{
  "n_layer": 8,
  "d_model": 256,
  "n_head": 2,
  "n_kv_head": 1,
  "head_dim": 128,
  "d_mlp": 1024,
  "vocab_size": 8192,
  "activation": "squared_relu",
  "norm": "rmsnorm",
  "norm_place": "mix",
  "norm_eps": 1e-06,
  "positions": "rope",
  "rope_base": 866.0,
  "rope_fraction": 0.5,
  "qk_norm": true,
  "attn_scale": 0.0963,
  "bias": "none",
  "tie_embeddings": false,
  "parallel_block": false,
  "extras": ["local attention windows", "gated attention", "value residuals", "capped logits"],
  "init": "normal",
  "init_std_qkv": 0.0274,
  "init_std_o": 0.00686,
  "init_std_up": 0.0274,
  "init_std_down": 0.00343,
  "optimizer": "cautious_adamw",
  "lr": 0.000654,
  "beta1": 0.9,
  "beta2": 0.95,
  "weight_decay": 0.64,
  "lr_head": 0.0103,
  "grad_clip": 1.0,
  "warmup_steps": 535,
  "schedule": "wsd",
  "decay_fraction": 0.937,
  "decay_shape": "linear",
  "final_lr_fraction": 0.0,
  "batch_tokens": [32768, 65536, 98304],
  "seq_len": 768,
  "doc_mask": true,
  "train_tokens": 342300000,
  "steps": 5466,
  "dataset": "wikipedia_en"
}
Each number is 128 + 32 x the weight over its row's rms, rounded and kept within 0 to 255. Layers, rows and columns count from 0. The size above them is the row's rms in percent of the matrix's.

# layer 5 MLP up, 1024x256, rms 0.0262, rows 9-61, columns 0-63
size [ 94  94  93 118  93 102  90 115  96  93 104  94 106 115  88 112  91  79 105 106  97  95 106  93  95 114 102 110  95  94  76  86 114  95 107 109 106  89  79 107  99 105 113 106 117  97  93  99  90 118 108 107 108]
[[ 31 127  86 109 109  69 157 129 105  94 123 120 105 119 132 138 169 106  56  95  38 136 170 201 130  79 137 113 142 141 114  30 173 108  99  96 114 101 104 113 141 115 124 133 164 175 110 101 118  49 126 140 138 197 148 129 128 178 143 101 121 104 175 105]
 [142 134 126 142 112 130 186 116 149 120 108 139 168 134 170 133 145 185 159 185 128 166 165  85 130 117 137 112 103 137 109 150 124 188 136 152 103  94 152 136 147 145 122 191 154 115  75  90  59 135  82 109 135 174 140  75  79 127  53 161 103 160 121 106]
 [141  73 130  89 137 158 131  89 130 188 141  75 109 100  74 162 153 122 110 120 107 150 145 167 109 100 139 156 136 159 149 109 165 166 173 130  74 131 124 101  94 103  96 108 146 147 135 172  90 157 174 104 163 175 131  88 173 165 103 158 114 131 130 149]
 [ 81 101 109  99 146 127 164  99 124 104 135  72 137 150 174 136 136 149 127 127  59 160 125 173  83 105 126  83 116  91  99 127  97 151 141 160 189  73 144 109 107 130 111  93 170 155  89 139 152 129 168 156 102 156 199 118 121  84 114 117 151 182 152 112]
 [107  79  90  85 101 123 160 152  69 101 140 111 132 175 117 109 124 141  87  90 135 153 174 173 165 163 112 114 138 177 120 146 138 152 166 151 171 175 177 188  89  96 146 140 145 151 113 111 172 103 184  82 135 173  94 107 111 136  80 188 142  76  85 107]
 [ 97  96 113 159 106 114 127 107 127 143 101 134 162 147  81 109 164 114 127 133  75 120 165 146 138 118  75 159 137  99 115 147 164 139  88  95 118 128 187 107 140 106 120 131 138 119 125 162  89 175 173 124 116 123 118  78 198  95 127 134 190 144 132  98]
 [172  96 159 129 130 135 203 107 142 161 150 147 143 107 117 139 155 151  54 110 107  91  91  84 152 139 120 148 150  80 135  70 173 166 143  97 180 114 111 107 106  87  91 133 124 134  65 111 110  96 132  73 149 167 151 102 131 115 113 169 117  51 118 107]
 [ 96 147 114  93 115 132 119 141 163 127 110  71 168 100 190  87 107 215 149 147 139 114 145 114 127 148 143 117  94 178 163  95 136 109 117 139 130 146  99 137 152 165  60 115  82 158 123 232  86 140 100 147  97 159 115 129 125  94 119 144  91 129 150 113]
 [149 115 102 122 146 130 121 151 149 124 152 148 181 186 123 121 106 165 160 141 158 124 168 125 158 151 112 147 115 105 139  99 141 107 194 112 146  85 135 146 130  87 123 155 183 171 149 143  98 128 126 159  88 137 140 122  94 114  60  76 110 145 174 139]
 [134  71 144  47 140  98 179 165  86 161 100 161 106 137 129 115  83 104 130 165 113  88 129 123 123 144 191 139  97 145 123 146 220 192  87 109 129 135 135  89 107 143 132 117 148  82 148 160  95 134 132 103 105 151 140 140  94 146  65 135 163 179 102  88]
 [126 104 131 135 113 116 216  93 115 124 103 127 130 133 146 194 168 140 135 120 163 132 109 108 103 164 223  74  54 141 142 106 126  98 125 210 102 129 141 157 134 185 141  96 205 128 108 208 132 133 106 117 128 128 134 148 103 153  96 140 137 146 133 186]
 [ 89 161 176 127 113 125 162 151 119 157  78 159 157  80 152 126 138 114 153 131 123 147 185 126 103  71 129 141 157 190 113 173 132 111 143 137 176  40 164 115 131 109  94 127 149 198 101  95  93 128 150 115 181 126  68 101 158 113 163  93 100 177 134 146]
 [155 129 112  30 153 171 154 157  80 111 161 119 152 114 180 137 131 155 124 156 130 141 194 123  13  70 160 114  91 116  98 145 117 136  81 168 130 134  85 109 156 144  63 144 151 126 121 106 108  91 149 153 104 122 112  76 127  94 163 106 206 140 151 129]
 [131  28  56 110 111  99 147 200 170 112 115  71 208 117 113 126 147  95  78 114 130 153 108 158  87  66 115 105 134 124 120  64 136 143 139 154 152 101 152 126 152 107 187  98 137 115 100 111 128  89 157 114 108 171 175 165 151 135 100  87 134 131 167 135]
 [151 132  44 124 141 118  99 107 143  94 117  69 125 113 111  85  54 123 165 117 180 132 159 138 118 104 106 167 113 126 101 135 158  82 154 162 154 158  73 161 144  75 102 157 130 145 161 149 170 121  89  47  40 123  93 119 144 117 150 127  70 149 160  36]
 [ 61 106 171 100 111 155 204 140 120 144 147 166 106 157 157  95  94 152 119 123 174 137 134 187 156  86 165 117 102 119  78 114 170  80 152 173 118 163 198 124 115 164  92  78 126 203 109 153 102 122  91 114 142 167  96 139 133 144 148 117 118 132 167 172]
 [ 67 154 202 105 136 136  90 136 107 130  96 116  96 103 122 146 136 138 164 110  97  70  88 150 141 137 128 130 217 167  73 165 180 119 108 134 130 162  69 152  89  93 135 106 154 124 139  80 138  87 166 166  94 142 167 136 159  79 169 106 165 147 155 147]
 [ 72 167 204 133  89 146 123 110 101 182  89 103 207 150 111 130 126 176  97 105 113 149  96 164  74 101  89 132 142 144  97 150 151 170 123 100 150 136  78 200  81 107 153 128 131 131 114 125 108 142 138 126 122 104 105  97 134 133 117 104 142 155  64 161]
 [176 127 214 112 126 117 122 146 145 167 163 111 164 180 138 140 127 168 141 155 118 120 133 127 122 115  98  59  68 181 132 137 129 124 166 164 137 120 131 107 158 149  53 146 172 144  66 165 151 142 189 171  56 126 123  91 144 158 120 104  80 140 132 148]
 [150 100  98 125 144 137 111 133 107 108  82 124 107 103 200 101 162 122  98 108 147 110 130 164  87 125 166 158 121 199 101 132 120  72 105 123 146  99 123 112 137 129 170  68 109 125 116 197 174 145 185 106 138 134 157 137 148  63 138 179 113  73 153 124]
 [169 156 135  52 101 123 110 127  92 119 141 156 131 149 119 132 118 131 187  63  80 160  85 147  88  93 143 117 181 156  65  98  95  98 143  92 154 140 128 100  43 150 140 118 119 127 127 129 174 131 128 100 104 116 140  85 107 156 133 157 130  94 147 110]
 [128 161 172 116 134 184 181 124 114 110  71 129  92 135 139 120 168 118 128  71 101 156 151 127 131  66 163 178 120 108 123 155 103 120  34 188  77 145 113 174 162 148 116 112 159 176 101 191 154 107  80 209 138 138  95 172 182 130 108 165 119  96 136  95]
 [164 103  97 130 168  93 102 127 115  80  89  96 132 124 137 130 153 131 134 118 143 112 116 176 144 135 131  94 186 126  94 139 130 161 147 152  92 132 135 136 121  84 113 166 143 165 165 107 116 153 166 106 120 126 122  99 159  93 114  84 174 106 184 117]
 [145 123 110 133  65 190 145  74 122 163 129 139 143 119  94  82 120 131  76  98 113 133 106 173 148 133 162 138 164 112 140 156 165 151 106 137  88 117 203 166 190 164 161  83 157  90 120  89 159  92 137 103 159 157  64 164  72 133 144 136 128 127  77  93]
 [152  84 114 107 129 181 157 156 121 174 112 163 130 134 105 158  81 143 114 131 155 117 179 128 155 166 113 138 112 100 169  95 138 103 161 121 118  76 129  88 154 111  71 119 104 141  86 108 120 125  78 149 123 181  98 162 137  85 101 136  61  67 105  85]
 [114 175 153 132 146 101  94 134 120 167 176 122 140 126 120 153  73 188 132  83 118  53 100 155 128 132  97 105 151  74 128 131 155 179 106 168 101  59  59 179  73 148  73 130 159 128 110 116  89 187 165  58 108 160  87 102 126  38  73 154 185 113  93 141]
 [163 107 199 138 128 144  90 143 105 147 157 147 145 119 143 168 183 120  96 134 147 136 165  87 115 143 113 120 117 133 129 105 124 126  72 197 129  23 141 171 134 138 149 121 120 113  79 126 122 190 112 131 110 179 119 123 180 171 162 190  97 104 158 133]
 [ 78  85 191 128 114 128 142 144 110  80 154 181 165 176 149 145  96 169 161 149 152 122 115 157  72 150 112 141  70 130  90 118 137  94 153 113 175 128 158 132  64 170 109 122 177 102 112 128 116 102  73 157 111 160 105 134 107 161 159 137 118  97 185  98]
 [165 119 177 160 149 123  77 134  86 161  79  85 118 120  91 139 140 111 128 136 121 114  99 137 135 149 172 141 114  92  90 143 132 109 129 108 141 120 143 165 124 158 140 109 157 196 179 177 122 135 164 118 112 118 124  62  93 118 114  88 115 141 110 123]
 [143 166  97  95 103 115 130  95  72  64  92 160  83 137 143 114 128 153 157  66  79  98 124 152  75  79 191 137 150 139  55 161 121 149 133 122 204 157 150 111 100 127 127 166 132 147 111 118 115  74 158 126 111 117  95 138  95  85 142 141 197 118  61  77]
 [140 147 108 103  87 141 168 183 102 138 212 122 109 160 165  95 186 119 156 190 133 111 139 104 163  29 111 146  83 138 137 113 123 109 139 147 107 148 107 189 135 140 149  75 116 160 132 101 115 119 101 139 124  99 144 139 116 108 141 180  63  91  53 183]
 [136 111 166 127 154 153 161 111 137 106 140 115 137 120 161 131 164 118  91 155 105 137 145 161  55  72 114 105 128 100 113 187 118 129  43  91  79 136 130 133 163 124  84 194 122  93 112 136 112 166 135 134  77 137 189 142 133  70  80 102 155 183 139 135]
 [ 92  39  96  33 103  91 137  91 149 120  86  99 157 173 176  98 116 119  91 102 109 134 152 160 202 123 167 117 108 126  83 167 139 109 109 124 124  71 160 105 153 107 148 132 119 146 171 176 126  97 174 127 150 188 104  93 103 155  40 135 113 130 124  79]
 [174 139 122 152 124 133 136 156 142 112 147 141 136 120 150 128 129 184 130 165 134  57 120 128 129 159 147  93 116 136 120 114 159 172 153 152 128 100 176 188 135  70 183 145 109 134 123 139  78 136 136  87 108 117  91 190 114  81  37 194 125 123 101 143]
 [192 171 167  90  72 125 154 137 144 168 124 146 129 156 160 163 105 140 116 122  76 134 123 128 145  86 159 127 117 112 110  75 200 147 104 129 199  87 164 143 126 100  95 132 201 108 114 152 198 159 161 150 114 167  52  85 101 135 113 175 193 174 143  66]
 [120 102 154 108 101 151 161 172 111 135 133 180 130  92  82 170 118 158 153 166 120 128 131 144 127 123 131 148  58 186 150  90 179 107 122  87 142 132 109 129  77 178 162 116 169  85 161  79 106 126 149 124 170 204 173 189 130  87 139 134 115 165  91 105]
 [ 88  85 103  98 141 107 155 116 149 105  97  74 134 134 164 134 137 155  83  85 105 138  85 139 115 137  89 104 143 155 153 100  95 147 174 109 151 110 109 132 167 148 100 151 111  72 152 180 154 188 109  95 131 128 102 111 179 161 129 159 187 117 139 101]
 [126 172 167 107  88 168 102 119 151 155 132 154  99 163 100 130 139 200 129 120 126 129 150  96 129 154 164 122 140 149  61 115 118 157 104 110 164  96 123 188 104 163 117 120 150  98 147 166  89  49 119 124 115 158  97 139 110 106 132 187 115  98 124 114]
 [ 99 126 130  89 125  47 133 127 112 133 121 117  96 143 116  76 190 153 171 151 116 137 146  71  49 130  75 124 136 139 134  96 175 157 172 128 188  99 168 141 128 133  90  75 153  52 128 180 113 138 135 166 151  64  98 151 142 159 153 142 105 111 141 124]
 [154 146 140 124 182  89 128 108 156  88 151 127 109 151 158 136 124 118 139 157  64 131 104 135  76 142 113 116 129 114 120 133 102 131 125 136 164 137 145 174 132 142  96  89 196  95 106 105  93 140 109  50 133 137  96  77 143 113 108 140  83 163 133  73]
 [164 144 116 126 107  55 131  88 106 129 146  93 119 113 129 147  98 114 129 109 125  84  86 210 208  49 128 139 126 160  78 128 132 137 108 100 100 108 171 168 174 128 124 137 140 189 139 149 106 109 122  98 164 116 149 103 166 113 102 122 119 130 137 115]
 [171 165 143 125 127  98 190 134 118 150 122 169  97 125 139 146 134 165 125 132  34 117 129 103 112 155 125 111 129 154 165  72 142 128 176 139 143 113 168 127 115 215  93 114 134 136 106 123 106 168 159 128  92 106 119  86 126 108  85 109 107 139 164  82]
 [124 125  99 152 148 134 130  78 102 100  43 157 138 125 137 178 110 158 134 115 141 122  68 145 114  78 118 103 155 138 144 155 184  74 106 156  85  95  92 172 132  91 132 114 143 141 130 175  76 185 173 124 171 138 157 109 130 137 124 156 104 129 119 108]
 [112 122 137 129 147 150 176 156 116 138 193 123 168 191 157 211  42 125  99 131 143 115  95  99 174 177  77  92 146 110 101 122 145 114 120 151  89 141 156 114 133 185 104 119 162 170  96 171 153  77 143 166  62 112 104 115 126 100  94  94  57 118 109 107]
 [105  45 156  62 121 205 190 145 119 131 141 149 143  94 213 116 104 123 145 130 171 109  99 113 156 106 169 166  97 130 116 114 134 173 114 135  91  82 137 103 181 156  46 104 119 118 106 145  98 165 175  77 146 144 164 111 149 112 147  97 161 171 128 160]
 [ 69 134 135 111 148 147 113 110 145 147 130  59 150 128 208 142  85 134 122 127 128 166 145 127 184 143 161 170 195 145 148 130 160 156  92 144  99 164 130 126  92 150 159 201 116 121 171 169 204 121 201  86 103 132 173 202 112 146 121 104 121 179 147 131]
 [138 104  99  87 108  94 119 212 130 113 165 177 149 100 150 163 108 171 163 120 138 123 103 195 164 195 142 126  86 154 145 123 148 132 138 100 164 157 210 108  47 111  93 123 124  95 157 195 177 142 145  99 147 168 112 121 134 123  78  79  99 145 125 110]
 [142 163 118 147 147 127 172 152 122  66 116 133 127 107 119 144 148 182 130 104  72 139 109 110 140 126 124 100  94 161 131 110 121 138 160 153 154 143 160 130  87 152  64 110 139 147 149 108 153 114  90 169 132 133 145  94  97  92 139 215 134 131 143  55]
 [130  76 146 124 132 141 158 134 172 106 105 101  86 178 166  79 147 126  88 145  67 100 121 151 142 139  91 174 146 186 123 132 107 103  94 140 177  88 166 193 158 133 181 146 146 118 101 108 176 148 111 140 130 137 157 168 121 100 138 156 132 157  56 141]
 [135  57 159  83 134 124 167 154 151 118 146  95 135 159 138 125  73 122  62 169 125  86 133 143 127 175 129 141 113 104 118  78 188 176 131 163 121  80 165  87  98 104  80 168 125 129  72  95 141 133 127 184 137 161 144  87 114 138 128 146 167 117 162 137]
 [112 139  67 133 152 153  98 195 172 123 103 138  85 107 166 187  95 108 133 105 146 112 140 164 118 114 177 151 185 185 113 110 118 145 145 127 109 127 121 151 149  99 114 203 140 164 154 109 157 150 144 119 142 122 104 136 204 135 116 174 166 117 183 159]
 [117 145 144 129 155 112 152 197 119  91 105 111  53 119 168 133 109  84 148 146 183 109 110 129 129 184 165  93  76 158 129 180 113 131 107 181 100 125 172 170 117 146 158 144 124 205 122  89 204 117 170 128 112 102 142 159 115  82  96 166 137 143 144 137]
 [136 122 158 172 158 224 117  96 142  68 140 135 103 105 178 121 133 158 135 134 136 146  56 101 137 107 117 145 126 112 108 149 149 105 126 147 173  98 147 143 109 156 148 150 233  93 118  98 107 132 145 158 137 191 188 107  89 133 137 147 124 115 184 125]]
# layer 5 MLP down (transposed), 1024x256, rms 0.0204, rows 9-60, columns 0-63
size [ 89 102  94 129  94 100  88 121  97  89 105  94 104 115  87 110 100  75 100 107  96  91 104  95  91 106  97 109  96  92  78  81 118  91 107 113 105  90  81 102 103 103 111 107 124  98  95 102  84 102 109 108]
[[160 149 157 133 117 129 119 130 126 105 110  99 109 123 112 113  86 114 169 108 126 152 114 100 119 172  96 145 144 195 175 208 166  90  94 130 179  62 180 121 132  95 127 125 124 147 140 137 103 150 141 151 164  77 132 115  95 158 170  85 154 184  92 131]
 [192 111 116 112  88 113 150 100  99 100 127  97 148 210 139  90 101 100  95 123 110  97 168  78 135  65 175 187 141  75 131 111 123 140  90  93 127 120 154 137  84 149 219 153 124 216 143 129 116 105 164 108 136 140 143 143 191 109 181  74 126 138 124 106]
 [105 117  91  91 122 131 119  97 141  71 103 195 114 106 151  57 179 146 108 134 111 118 127 126 138  52 150  83 116 118 119 181 124 135 136  94 149  64  75  56 141 119  77 159  83 124 136 135 122 182 107 128 165 134  82 169 140 109 133  61 122 126 124 121]
 [138 138 145 129 127 153 115  70 190 107  74 135 142 200 134 102  88 108  77 126  88 135 156 115 114 123 100  83 152 156 112 145 111 128 201 122 168  73 112 106 110 141 115 163 151 136  94 134 138 142 145 192 122 130 121  96 132 133  76 153 131 116 137  50]
 [166 119 186 105  69 119 140 127 147 147  76 108 101  99 138 162  90 117 131 130 129 106  84 154 143 119  85 165 169  97  87 163 151 122 136 155  85 120  59 143 133 123 156 118 111 105  99  74 116 140 127 110 125 149 115 138 172 121 177  80 144 134 124 140]
 [163 122 164  95 111 139 137 128 119 154 125 110 100 190 172  83 187 165  99 101 181  84 107 102 136 143 113  98 151 117 125  68  94 144 118 190 119 127 152 163 117 144 171 108 106 138 145 116 140  89 117 124 127 154 160 129 141 142 157 105  98  81 158 112]
 [ 62 103 160 166  94 121 115 197 163 170 123 145 112  86 132 146 101 109 127 192 167 159  95 165 115  19 157 155 161 129 152 125  93 105 112 119 108 153 145 160  67 109 156 106 151 167 108 150 177 155 109 128 107 158 116 130 128 173  92 116  98 106 151 139]
 [127 130 126 140 128 130  49  39 104 142 134 109 100 151 167 148  85 107 102 126  87  56  92 134 117 122 159 149 101 176  71  95  87 133 107 188 149 142 145  48 167  86 178 138 144  38 152 140 127  64 151 138 121 135 179 111  92 155 109  63 115 134  90 117]
 [ 65 134 115 138  74 113  96 142 110 132 126  90  97 140 113 142  86  87 135 109  79 185 118 114  98 128 152 148  74 104 124 125 160 113  96 118 123 114  99 120 136 120 130  82 152 120 177 134  95  77 157 204 123 138  75 162  74  90 148 162 162 188 204 192]
 [100  96 136 120 130  91 150 116  86  97 124  95  87 111 171 149 144 149 171 120 140 119 141 104  83 184 120  38 163 153 127 183 131 151 109 108 124 121 137  56 139 125 129 160 166  96 132 136 140 144 112 191 146 109 177 144 138 135 141  62 125 162 128 117]
 [221 118 130 155  94 112 121 120  96 154 146 193 132 107  98 109  50 129 132 136  82 139 132  98 119 127  70 169 133 141 167 148  66 166 120 123 158 102 129 126 138 193 122 149 154 128  85 153 150 141 157 115 109 123 173 156  99  99  91 139  62  93  77 117]
 [ 99 162 114 132  89 150 101 122 117 131 146 104 148 160  83  82 125 116 111 123 127 152 134 206 180 146 106 155 178 119 154 166 128  66 111  77 121 126 133 128  88 104 142 159 117 190 166 180  96 117  27 121 165  49 150 138 132 132 131  70 118 142  71 162]
 [112 143 183 146 162 163 150 119 121 145 131 132 240  89  82 111  99  82 120 148 112 181 100 115 110 158 158 153 136 177 123  91 166  90 134 123 151  84 137  91 161 136 118  87  85  96 153 105 148 137  65 178 153 108 136 198  91 113 155 116  80 185 157 160]
 [ 50  99 111 132 140  87 155  43  90 170 111 124 156 196 111  99 110 145 133  88  99 170 124 156 130 109  77 103 133 103 120 137 160 107 138 123 107 175 150 115 156 131 213 112 124 178  96 123 104 119 160 138 106  96 141 150  97  83 104 161 111 144  96 102]
 [131 138 183  99 161  99 171 172 146 106 113 159 157 133 150 122 202 111 152 128 172 102 120 115 122 139 196  52 171  91 172 131 121 184 183 139  59 100 158 150 169 112 104 157  79 157 143 170  67 156 108 135 175 150  92 144 119 141 166 144 122 127 145  74]
 [189 173  65 142 129 111 193 118 182  95 113 109 128 115  45 131  99 169 119  87 100 163  80  71 108  95  85 111  80 167 110 128 151 110  85 157 159 147 108 141 145 168 154 172 196 136 136  85  97 170 103 128 158 121 102 162 141 146 138 134  91 146 111 102]
 [126 132  65 150 137 114 172 200 118 108 161 163  97 125  85  97 117 140  99 154 150 173 161 117 163 187 176  63  89  80 176 122  94 159 140 122  38  94  99 151 157 163 135  98  77 139 153 145 114  88  98  75 159 118 100 144 155 150 114 154  86  69 163 154]
 [124 162  78 147 160 133 176 170 137  95 133 176  71 131  70 126 138  79 174 177 156 165 121  63 198 143 147 145  74  83 162 112 120 103 111 158 108 148 133 170 195 136 130 102 120 136 173 122 136  79  99 110 129 148 113 192  98 165 149 121 119  92 161 158]
 [130 158 108 166 117 113  87 133  91 135 106 178 156 126 118 112  79  64  96 159 167  78 113 115 138 140 114 131 137 111 171  47 159 146 129 133  94 130  99  90 180 147  98  67 134 177 171 190 114 102 127 135 161 135 148 144  86 115  88 152  91 128 155 184]
 [100 108 100 164 173 132 166 122  89 124 117 150  72 115 118 112 140  93 144 190 144 197 139 102 151 104 122 116 134 126 131 141 120 136 107 151  55 129 183 104 116 118 119 143 136  57 113  99 205 129 123 118 169 162 118 137 167 113 192 125 182  51 170 175]
 [101 106 148 215 133 142 202 183  79 124 146 120 165  83 161 137  98  98 112 145 115 194 139 118 144 137 140 157 106  48 121 131 153  96 135 108 106  85 113 160 176  93  76 120  62 137  98 174 150 114 111 115 131 129 107 147 115  62  74 108 129 159  86 180]
 [172  79 159 105  90 129 138 103 190 132 152  92 183  71 137 118  99 168 142 127 141  64  69 188 131 178 103 131  92 111 127  97 149 127 194 166 183 129 164  63 119  92 148 126 139 167  85 117  89 186 168  61 149 112  90 117 114 137 168 148  71 149 152 100]
 [ 70 146 159  61 104 157 128 141 147 119  40  97 119 154 106 136 126 169 105 126 201 127 120 132 120 132  76 115 113 149 119 123 102  55 151 168 126  96 198 105 105 139 160 135 134  86 139 132 117 144 111 140  64 105 150  83 143 138 126 125 123 104 130  85]
 [116 185 140 136 175 154  75 198 163 175 138 122 114 106 111 125  82  86 123 178 133 141 122 129 130  64  98 138 122  84 140 115  80  67 158 198 166 112  67 117 139  90 112 137 130 165 139 144 143  89 127  94 107 124 142 117 117 121 143 109 129 150 202 184]
 [116 124  87 131 191 109 104 142 176  80 151 100 133  99 189 141 117 123 148 173 102 106 138 118 112 122 103  79  73 169  70 149 120 110 122  88  96 163 134  52 125 146 219 174 138 164 143 190 150  80 155 190 139 136 118 160 129 139 121 142 128 166 145 171]
 [109 133  95 133  73 109 195 131 121 153 104  47  56 195 141  73  83 131 122 127  51 141 106 105 184 123 141 144 113 126  71 151 130 115 142 140 153 134 117 170 141 116 153 122 135 166 183 190 122 108 120  79  76  81 101 150 103 197 141 152  58 160  92 118]
 [ 80 103 103  72 150  60 126 137 171 180 109 141 149 148  99 147 123  93 122 167 121 146 117 122 138 123  97 137  97 108 134 160 123 161  90 119  71 165 128 103 127  87  91 176 138 123 161 127 172 164 110 135 119 130 147 108 157  95  33 139 110 139 103 133]
 [159 170 124 110 155 128 109  55 156 176 112 113  96 136 124 131 135  58  96  97 132 156 143 147 127 141 121 122 123 146 180 114 166 176 134 154 133 109 165 155 162 109 129 197 153 142 127 172 139 130 139  78 118 124 145  94 150 117  86 102 116 135  68 137]
 [113 136 126 100 127  78 141 122 132  77 188 186  94 108 172  78  90 154 115 102 128  92 142  95  59 126  98 100 118 110 177 167 130 205 100  97 120  76 110 145 136 136 129 138 102 114 138 148 136 117 101 130 157 116 124 138 113 145 131 167 122 110  86 128]
 [113  20 127 125 113  90 129 121 118 167 181 102 139 142 119 161 121 173  82 132 191 156 129  92 151 178  78 154  66 139 160 115 208 165 127 132  80 149 145 149 111 117 148 107 143  81 135 129 137 149 118  66 153 153 105 123 203 134 114 117  58 158 158 143]
 [124  65 143 103 115 112 123 105 161 138  85 173 130 123 143  69  75 126 108 155 152 173 116 170 149 189 157  96 129 126 149 121 149 176  87 103 126 131 145  84 140  61  86 233 133 105 134 177 133 172 145 116 142 175 132 116 160 140 101  97 162 196 121  56]
 [149 138  97 149 138 112 190 171 114 143 112  78  67 111  74 115 127 138 191 101 130 105  96 102 177 163 114 131  77 120 104 103 120  90 110 142 182 139 157 131 117 178 144  93 151 170 173 188 158 122 174  95 126 147 115 166  41 188 129 132 117 127  94 129]
 [127 156 148  87  75  67 139 115 101  82  95  97  99 101 180 183 137 174 148  98 171 132 159 108 143 142 127  77  65 200 115 159 144 103 110 151 140 139 167 170 198 129 102 112 173  71 116 138  71 132 107 126 108 147 139 130 199 108 150 107 129 120 108  58]
 [ 79 140 110  90 174 176 133 140 151 117 104 108 123 138 103 140 191 109 155 115 119 128 114  96 150 130 134 203 112  60 174  73 145  89 163  81 110 180 129 112  86 145 102 161 116  66 138 171 107 127 146 131 114 108 149 126 151 143 144  40  94 138  78 167]
 [173 175 161  88  83 112 149 126 137 136 131 139  95 155  99 105  34 185 146  38  95 140  74  54 129  96 182  88 182 176 111 161 140 175 180 102 137 106  80 130 119 148 115 146 107  72 101 129 156  40  87 135 108 140 139  97 163 128 110 155 124 138  88 165]
 [156 180  91 162 129 138 161  69 128 133 128  53 178 108 206 123 153 156 106 120 151  88 115 128 148 129 106  72 127  98 108 136 115 120 130 121 140 172 151 130 200  79 144  85 163 144 128 192 122 191 162 117 104 116  95  58 145 149  95 152 177  88 199 182]
 [168 122 120 146  91 129  82 126 141 106 106 137 104 108 142 178 125  59 170 117 108 160 138 147 178 132 138  92  98  98 129 119 132 125  87 177 134 154 139 134 155 103  43  64 208 208 161 113 103  91 100  89 100 116 110  97 117 117  72 132 126 107 141  61]
 [ 89  70 139 117 150  84  97 112 174 129  91  78 164 101 178 133 128  82 101 130 130 107  79 181 107  63 163 128 138  89 165 136 151 111 103 120 134 156 194  97 129 124 167 187 154 143 144  96 136 200 227 162  70 135 153 155 144 133 125  72 171 147 135 135]
 [138 145  83 152 190 183 155 146 119 123 120 166 117 129 125  75  72  72 119 108 134 158  95 127 180 193 169 170 121 124 120 135 121 121 122 120 114 168 106 159 156 154 125 104 121 206 165  73 149 101 157  64  63 151 146 128  86 125 111 176 113 189 139 140]
 [156 114 135 146 117 129 113 107 143 139 200 152 183 132 148 144 110 128 129 191 111 144 123 144 123 112 101 127 139 159 104 176 121 120  90 144 116 104 111 118  99  97 112 138  68 106 174 175 146 125 139 132 171 131 127  87 135 109  43  89 139 172 163 115]
 [102 107 152  82 137 164 152 161 148 125  84 106 111 142 158 188 123 164 148 188 100  77 147  94  44 206 157  82 135 133 134  87 111  85 127 163 127 117 176 138 112 110 120 142 141 148 132 136 153 138  86 123 147  94  88 131  98 172 118 155  99 112 150 141]
 [128 171 121 116 105 136 113 113 165 151 146 177 152 124  60 149 130 118 141 120 103 103 132 106 124 177 116 151 166  96 110 155  78 152 147 124  79  96 145 138 181 169 125  62  85 149 174 155 144  86  92 187  96 125 155 143  94 145 148  89 196  75 125 140]
 [181 154  79  79 118  88 130 120 147 111  85 133 131 100 102  88 105 115 143 150 141  98 190 160 152 135 134  67 109  79 131 145 124 116 142 116 201 115  99  63 165 105 155  87 149 112 152 146 159  86  82  70 125 115 148 160 147 100 197 108 162 114 134 112]
 [160 127  73 164 171 131  85  85 153  91 115 136  91  65 162  82 153 113 142 131 155 130 129 132 102  70  97  98 116 177 173  81 198 153 108 173 128  92 133 115 114  82  99 164 135  96 165 122 135 117 149 118 155 146 121 127  81  99 181 118 145 130 136  98]
 [109 152 125 120 118 122 147  82  87 125 101 159 183 146 133  88  82 126 184  90 111 139 117 102 192 181 113 134 178 122  73 172  22 112 126  90 129 164 136 141 196 156 139  46  99 142 145 142 168  70  80  73 141 126 126 124 141 108 128  86 174 180 100 137]
 [143 130 118 109 140 152 145 212 198 155 168 136 121 152 120 154 126 127 142 136 102 118 175 174 114 140 125 155  77 106  99 105 181 133  91 110 131 124  81  88 118  62 113 148 110 103 139 130 116 122 191 212 120 104 114 137 163 168 112 131 140 148 146 116]
 [110 148  73 146 153 149 202 133  95  99 111 173 118 180 129 157  64 147 151 119 107 215 137  84 109 133 155 160  85  92 117 143 143 100 137 122 129 220 121 146 113 153 147  77 101 135 147 123 110  87 121 174  98 123 102 178  64 135 142 138 154 118 171 163]
 [143 107 195 132  65 133 135 133 129 131 125 151 180 136 139 126  90 162 111 145 169 181 171 106 130 134 137 112  99 119 141 105 197 116 102 140  62 126 141 100  99  95 161 156  75  86 192 117  93 117 119 153 119 111 141 162 144 113 135 100 140 129 101 162]
 [182 102 124 135 164 142 136 111  93  41 116 140  96  93 140 156 141 124 160 109 139  98  95 115 125  98 198 126 116 130 137  88 126 141 126 164 113  95 131 120 115  94 115 122 156 198 135 112  86  85 132 138 128 163 110  82  90  65 138  85 106 148 204 112]
 [115  93 191 136 155  48 143 115  45 147 108  96 120 133  98  82  77 133 123 159 135 113 141  71 125 119  96 151 150 128 131 151 196 176 123 149  79 150 191 109 123 124  97 136 121  98 120 121 154 121 141 165 148  71 148 139 149 100 134 124 143 133 155 156]
 [208  65  92 168 103 135 159 102 128  95 177 145 127  83  70 108 162 162 143 151 139 144 105 113 113 125  95 123  90 106 134 120 138 100 114 130 129 106 179 117  95 146 151 158 168 128  95 105 114 128  92 105 139  83 137 116  68 126 135 133 148 112 155  85]
 [134 113  87 132 127 131 139 112 153  76 154 152 160  56  98  97 141  81  87 110 193 121 185 120 115 142 130 118 161  86  89 112 133 147 138 103 171  62 125 120 200 200  73  96 165 146 173 123  98 120 123 149  85 152  97  56 150 150 138 156 143  99 103  90]]